config = dict(
    d_model=384,
    activation='geglu',
    norm='rmsnorm',
    tie_embeddings=True,
    init_std_down=0.00695,
    optimizer='soap_variant',
    lr=0.00234,
    grad_clip=1.0,
    schedule='cos',
    final_lr_fraction=0.1,
    batch_tokens=[65536, 131072, 262144, 524288],
)
Each number is 128 + 24 x the weight over its row's rms, rounded and kept within 0 to 255. Layers, rows and columns count from 0. The size above them is the row's rms in percent of the matrix's.

# layer 13 attention query, 384x384, rms 0.0669, rows 352-383, columns 96-143
size [ 87  82  85 101  94  89  88  98  94  93  93  99  96  92 108  98 104 101 109 102 112 102 105 109 107 121 108 108 106 106 109 111]
[[131 103 102 139 195 126 138  83 152 111 151 110 109 127 127  79 121 106 137 143 141 123 107  89  96 168 141 146 101 168 112 141 130 143 103 141 102 134 169 129 133 138 134 115 156 143 142 163]
 [ 98  53 115 111  77 144 135 112 130 122 117 104 103 113 155 161 132 124 142 178 153 163 137 143 133 137 143 120 131 145 135 116 118 104 160 148 131 109 122  88 181 130 124 111 106 191 120 131]
 [103 121 178 127 109 112 166  98 123 176 115  76  97 110 121 127 117 122 130  93 123 114 163  93 156 126 100 126  92 132 126 156 145 131 126 140 123 132 110 143 166 159 106  80 162  99 160 154]
 [111 175 159 114 130 119  95 113 161 124 139 135 127 163 132 132 112 103 101 125  91 116 138 137 100 178 141 148 132  79 115 126 143 109 169  97 132 138 121 167 105 146 108 175 149  90 127 111]
 [178 116 137 116 135 157 136  88 124 131 151 125  92 121 138 113 163  80  75 110 145 122 119  86 136 106 127 162 127 101 192 158  94 152 123 147 140 152 119 155 145 147 133 117 142 135 119 112]
 [114 115 115 176 128 140  97 154 165 122  94 117 127 108 105 156  83 114 138 146  96 165 122 123 140  98 107 105 132  94 105 128 138 177 145 121 140 125 151 133 127 144 144 101  81 162 115 156]
 [145  88 110 131 135 124 171 132 105  91 146 141 137 127 179 156 170 175 126 107 176 151 126 163 164 148 133 155 159 110 136 106 171 145 140 100 135 147 128 145 123 138 113 165 161 154  91 104]
 [139 118 153 105 125 120 129 160  99  95 137 111 131 139  99 139 139 143 115 160 122 174 129  80 105 136 117 166 146 114 141 106  97 146  73 116  96 162 145 143 155 113 146 123 168 111 115 118]
 [ 75 115 107 136 110 134 156 121 129 155  78 117 166 139 153 158  93 179 145 139 118 132 146 141 140 130 141 119  91 144 115 110 169 164 152 114 125 135 128  99 125 123 152 106 131 126 135 121]
 [ 88  90 126 151 129 148 145 106 139 121  92 153 161 177 135 175 123 140 111 117 109 133 157 151 165 140 148 132 103 123 158 106 147 114 174 130 147  75 100 110 120 111 139 111 157 132 112 113]
 [119 127 141 114 119 143 163 109 111  45 167 170 116 159  81 102 148 140  94 131 136 131  83 157 148 130 118 135 162 131 162 122  95 155 112 134 147  95 125 163  82 129 147 152 136 163 141 141]
 [132 143 120 114 113 137 150 166 155 161 132 135 147 119 124 109 183  99 121 148 122 140 136 132 127 110 106 162 122 114 115 200 143 140 143 134 161 139 122 133 104 116 101 149 114 117 150 118]
 [143 117 110 129 112  75 129 149 130 108 118 138  94 126 144 171  82 158 168 129 128 115 122 132 105 123 127 128 129 134 145 110 138 136 131 112 118 115 170 117 141 109 119 136 121 140  77 141]
 [111 106 141  96 131 129 110  71 134 113 161 146  50 165 144 104 124 107  77 125  95 138  90 196 115 152 142  92 122 125 151 113 105 161 112 134 154 116 120 174 108 162  84 133 120 156 147 162]
 [144 163 112 122 142  96 153 127 177 126  67 164 168  99  96 139 117 147 140 153 145 127 153 172 136 102 104 109 120 103 146 105 131 109  99 106 129 121 127  97 110 131 132 139 119  89 132  86]
 [145 152 160 152 157 145 110  88 134 111 137 138  95 143 111 131 130 115  96 166  98 149 135 121 118 120 150 117 110 138 150 145  93 136 174 148 149  84 160 131 128 139 161 133 164 131 105 136]
 [136 104 147 189  73 109 152 102 124 130 100 133 120 150 155 115 113  99 114 139 156  96 145 122 135 158 145 132 131 129  85 118 185 130 115 117 152 132 112  99 193 140 122  98 121 146 142 113]
 [147 137  97  97 166 162 116 125 174 133 134 133 179 105 111 106 143 175 133 143 137  96  95 116 136  72 130 130 132 126 152 125 129  73 132 116 106 131 129 120 118 112 138 106 126 142  80 110]
 [120 139 131  91 117  81 139 125 164 110 121 151 158 105 121 136 150  81 126 118 123 146 149 180 175 148 103 113 115 130 113 112 182 116 120 123 153  85 145 144 154 151 154 130  95  96 152 141]
 [149  87 100 128 173 102  99 158 171 157 146 108 144 123 112  74 113 109 139  95 144 130 102 159 121 146 151 120 108 140 143 155  93 138 144 133 183 103 163 133 118 133 136 121 150 117 172 135]
 [139 120 144  90 114 121 106  98 117 140 160 133 109 137 128 145 162  87 116 121 149 141 124 120 154 133 123 153 122 145 172 116 117 184 109 121 186 131 105 159  69 135 132 110 150 140 162 110]
 [ 94 120 115 156 133 151 116 117 115 120 125 158  89 109 108  99 126 111  97 112 150 110 122 131 124 175  87 145 169 128 115 108  93 117 109 101 124 150 148 186 161 146 126 156 145 125 121 116]
 [109 127 134  97 137 149 137 147 141 161 112 123 106 126 173 149 120 105 134 188 156 130 124 101 131 144 104 125 128 137 100 121 108 100 134 109 135 177 156 150 161 120 137 162 107 122 111 153]
 [109  96 124 108 134 131 100 160  85 142 149 124 119 124 152 147 126 117 105 128 109 150 111 121 157 147 172 157 137 150 112 102 146 140 105  64 101 124 100 117 157 102 119 134  91 121  81 159]
 [117 135 156 122 133 102 135 114 117  95 122 136 111 137 141 105 141 109 142 186 159 106 122 111 109 143  95 126 145 102  95 171 112 112 124 115 123 135 144 161 114 126 120 122 140 150 134 119]
 [127  69 125  96 105 120 128 138 151 131  78 136 113 143 141 115 139 109 160 118 138 160 143 124 155 129 151 204 184 139  97 139 146 147 117  91 136 109 126 125 136 139 125 120 200 134 140 106]
 [157 131 100 106 171 159 144 100 127 131 114 123  85 147 141 130 110 124 128 127 124 149 143 140 143 140 144 104 149 139 116 131 115 130 144  94 113 154 123 128 114 117  96  94 132 121  97 149]
 [145 110 126 176 139 101 127 107 133  88 161 121 123 117  82 136 190 151 113 143 141 121 172 109  90 120 143 113 135 125 120 140 120 117 119 136 128 152 152 141 131 106 139 102 154 119 125 120]
 [124 143 109  74 146 143 123  96 128 127 105 165 109 155 121 132  88 104 116 101 100 156 137 120 140 117 147 133 199 126 110 130  70 157 203 117 117 133 107 132 127 171 104 161 106 121  86  78]
 [117 130 140 107  86 136 102 157 145 125 117 101 160 139 115 132  81 128 156 125 103 107 136 147  90 151 115 108 125 108 119 121  95 156 119 154 123 144 113 133 153 120 114 139 147 149 143 129]
 [141 132 179  82 116 137 146 132 138 117 117 119 114 156 109 134 115 112 127 108 165 119 167 114 155 168 116 142 141 145 141  91 126 130 150 132 145 132 137 136  87 143 137 148 142 111 147 108]
 [137 148 157  94 133 144 128 155 157 123 124 126 115  91 102 141 144 134 142 148 141 105 107 128 104 125  99 115  80 146 135 133  83 131  74 123 129 152 145 143 146 149 159 162 114 132 147 103]]
# layer 13 attention key, 384x384, rms 0.0647, rows 352-383, columns 96-143
size [ 89  88  97  93 105  96  98 107 107  97 111 100  94 106 112 108 108 112 111 104 120 102 115 111 121 110 117 105 114 131 110 124]
[[114  73 153 131  86 122 124 122 155 119  89 107 112 159 129 139 123 153  97 113 129 120 131 130 155 119 122 109 131 101  86 129 142 107 133 150 162 142 110 168 134 135  98 126 110 163  92 132]
 [198 122 155 109 113 116 142 136  68  98 103 128 113 169 146 133 120 123  90 149 146 151 131 178 119 133 154 167 148 117 141 173  91 119 110 137 108  96  96 125 123 143 142 162 106  98 154 114]
 [143 128 124 154 124 111 114 126 136 133 139 169 153 120 134  99 119 144 157  68 158 117  89 115 174 149 126 156 139 160 143  96 130 152 142 203 108 112 145  96 120  98 126 111 103 126 139 147]
 [147  70 115  87 118  97 160 149 128 107 129  83 123 164  90  71 123 140 123 156 148 110 144 144 162 127 145 157 128 120 126 155 134 184 148 159 157 156 144 110 127 165 133 117 110  99 169 148]
 [129  95 128 136 140  92 105 138 121 167 135 142 134 128 134 184 149 124 151 134 110 115 106 100  87 148 123 113 149 106 156 113 135 143 119 140  91 152  98  85 113 112 109 119  99 140 115 107]
 [172 108 109 148 118 122 120 111  90 170 130 165 114 113 128 110 143 135  91 131 134 123  79 119 129 131 163 151 148 116 144 165 134 125 154  72  95 155  86 149 151 115 130 112  97 104 142 116]
 [108 129 178 151 107 182 115 152 162 147 135 109 171 110 125  99  98 107 116  75 101  58 145 135 107 143 118 139 110 123  96 117 112 161 147 114 137 131 123 149 144  93 116 104  94 124 155 147]
 [127 133  73 161 120 115 181 126 106 140 137 116 109 115 159 143 154 133 150 138 113 147 161 137 156 156 122 121 139 118 150 118 145 133 136 148 142 148 149 122 103 125  95 128 114 150 124 125]
 [103  87 124 108 161 171 104 121 163  98 123  95 134 139 118 128  85 176 143  91  77  86 113 128  91 139 151 130 115  93 124 136 143 132 134 112 142  86 114 108 141 131  99 159 140  83 144 134]
 [112 104 135 156 174 136 124 129 160 141 133 107 149 137 132 129 113 111 139 172 130 133 122 123 108 136  98  98 130 133  73  91  86 122 134 168 158  89 152 147 133 135 107 154 134 105  93 166]
 [149 127 113 141  94 110 146 119 131 136 144 172 118 123 106  89 184 137 149 121 153 141 124 130 127  98 150 141 142 110 140 130 111 117 120 146 102 159 148 164 117 144 138 127 123  93 137 173]
 [109 102 123 121 106 118 119 123 109 102 134 128  85 122 125 116 141 135  97 181 161 137  89 135 132 137 132 144 112 142 146 143 136 130 117  94 124 164 126 135 148 126 127 171 133 146 121 148]
 [121 134 121 138 129 159 108 150 128 125  94  68 144 157 117 104 154 150 178 132  67 105 141 106 120 136 125 106 118 111 139 111 132 145 103 146  89  84 117 121  74 156  93 118 159 126 117 109]
 [119 118 125 118 132 107 116 130 128 101 170 162 129 131 118 115 193 122 119 153 162 137 100 146 117  59 170 107 158 133 135 126 119 103 139 144 113 165 147 101 135 151 132 179 201 114 129 147]
 [115 153 153 149 134 163 142  85 132 165 144 115 124 126 101 100 146 104 184 145 162 151 130 137 112 145 130 105 138 123 118 124 132  92 135 133 120 100 128 150 116  83 110 144 128 174 123 113]
 [117 131 146 128 129  89 161 109 134 141 150 130 160 118 155 112 156  78 121 151 132  84 170 113 118  66 124  88 131 116 126  86 105 107 148 140  85 142 114 114  92 148 137 130 145 118 117 107]
 [148 123 115 198 133 116 140 128  85  82 100 142 104 149 158 101  89 121 151 149 137 111  93 123 139 124  95 123 144 142 113 175 120 115 121 143 168 152  99 103 123 104 144 156 148 183 145 137]
 [105 132 142 129 124 136 135 136 180 170 135 115 137 147 124 149 104 122 169 140 117 113 147 108 150 128 131 145 124 104 184  96 155 123  69 100 124 122 121 194 106 152 157 171 132 152 101 134]
 [124 141 143 129 123 168 114 117 109 182 139 142 105  84  82  98 140  90  98 115 108 138 155 167 138 107 117  86 154 155 100 150 114 107 139 126 109 113 145 107 158  95 116 116  95 129 114 116]
 [106 182 184 141 145 104  93 112 146 156 109 125 115 125 120 130 156 122 144 131 150  96 130 133 124 147 136 126 111 180 117 117 143 157  94 114 139 102 189 122 125 130 120 134 111 113 110  94]
 [115 107 135 121  80 114 125 148 135 113 134 171 109 114  88 109 194 125 100 145 134 133  98 109 143 122 117 142 132 125 126 117  92 134 118  88  85 127 155 129 100 144 143 118 130 121 119 134]
 [103 129 114 167 158 129 129 111 100 104 116 110 116 146 128 133 125 124  97 115 179 131  86 149 164 132 112 126 119 131 130 142 117 150 149 121 151 160 112 114 153 153 135 136 169 153 135 136]
 [124 180 105  65 119 119 128 125 118  93 116 121 105 105 113 159 123 140 128  96  98 100 109 122 173 111 143 109 119  95 144 119 120 117 122 113 141 103 143 109  89 145 121 112 136 120 120  99]
 [125 116 127 124 114 145 125 132  68 102 137 128  93 139 136 118 187 134 103 129 151 112  84 126 143 126 145 122 125 163 128 129 148 113 127 112 165 125 125 129 142 101  91 159 148 144 133 132]
 [155 114 115 139 138 111 101 127 121 160  99  99 101 141 146 155 153 152 127 122 143 158  79 145 124 135 118 114 123 114 119 168 119 123 130 127 162 132  96 129 139  88 158 118 151 130  94 118]
 [132 138  86 121 131 125 140  99 113 140 121 122 108 148 118 117 131  96 155 141  67 135 103 135 125 171  80 111 123 125 111 129 169 112 114 130 153 117 146 116 110 171 138 161 218 155 117 139]
 [138  99 125 107 121 128  95 159 141  99 140 161 113 130 135 144  65 131 105 165 150 123 129 144 116 146 156  90 173 139 128 161 143 142 154 110 136 127 143 126 143 126 110 125 185  88 145 101]
 [143 151 120  84 108  87 125 112 126 103  82 131 121 119 135 139 179 106 110 158 138 122 139 124 125 115 124 140 111 112  95 120 102 160 150 156 105 171 139 173 146 148 184 144 152 120 125 156]
 [ 74 107 127 109 125 130 138  82 135 116 116 126 141 118 143 137 118 128  95 121 130 121 128 125 138 106 123  66 132 156 113 145 103 165 168 123 133 135 136  97 110  86 160 131 176 108  94 100]
 [153 151 138 133 135 166 121 124 140 126 162 109 139 133 167 152  89 177 136 109 128 142 153 129 107 149 144 148 110 100 162 101 108 148 137 115 127 106 121  97 124 140  91 109 115 164 163 121]
 [134 139 105  97 138 142 115 140 165 113  81 147 109 153  96 132 159 134 111 148 133 150 114  63 128 160 133 124 140 115 118 109 120 152 147 111 108 152 168 143 134 155 152 105 184 160 115  96]
 [134 134 176 129 119 142 125 132 112 125 159 124 110 140 141 145 169 125 106 122 158 104 112 152 154 129 147 130 127 174 148 110 129 143 121 108 116 140 123 148 123  86 146 121 120 156 140  97]]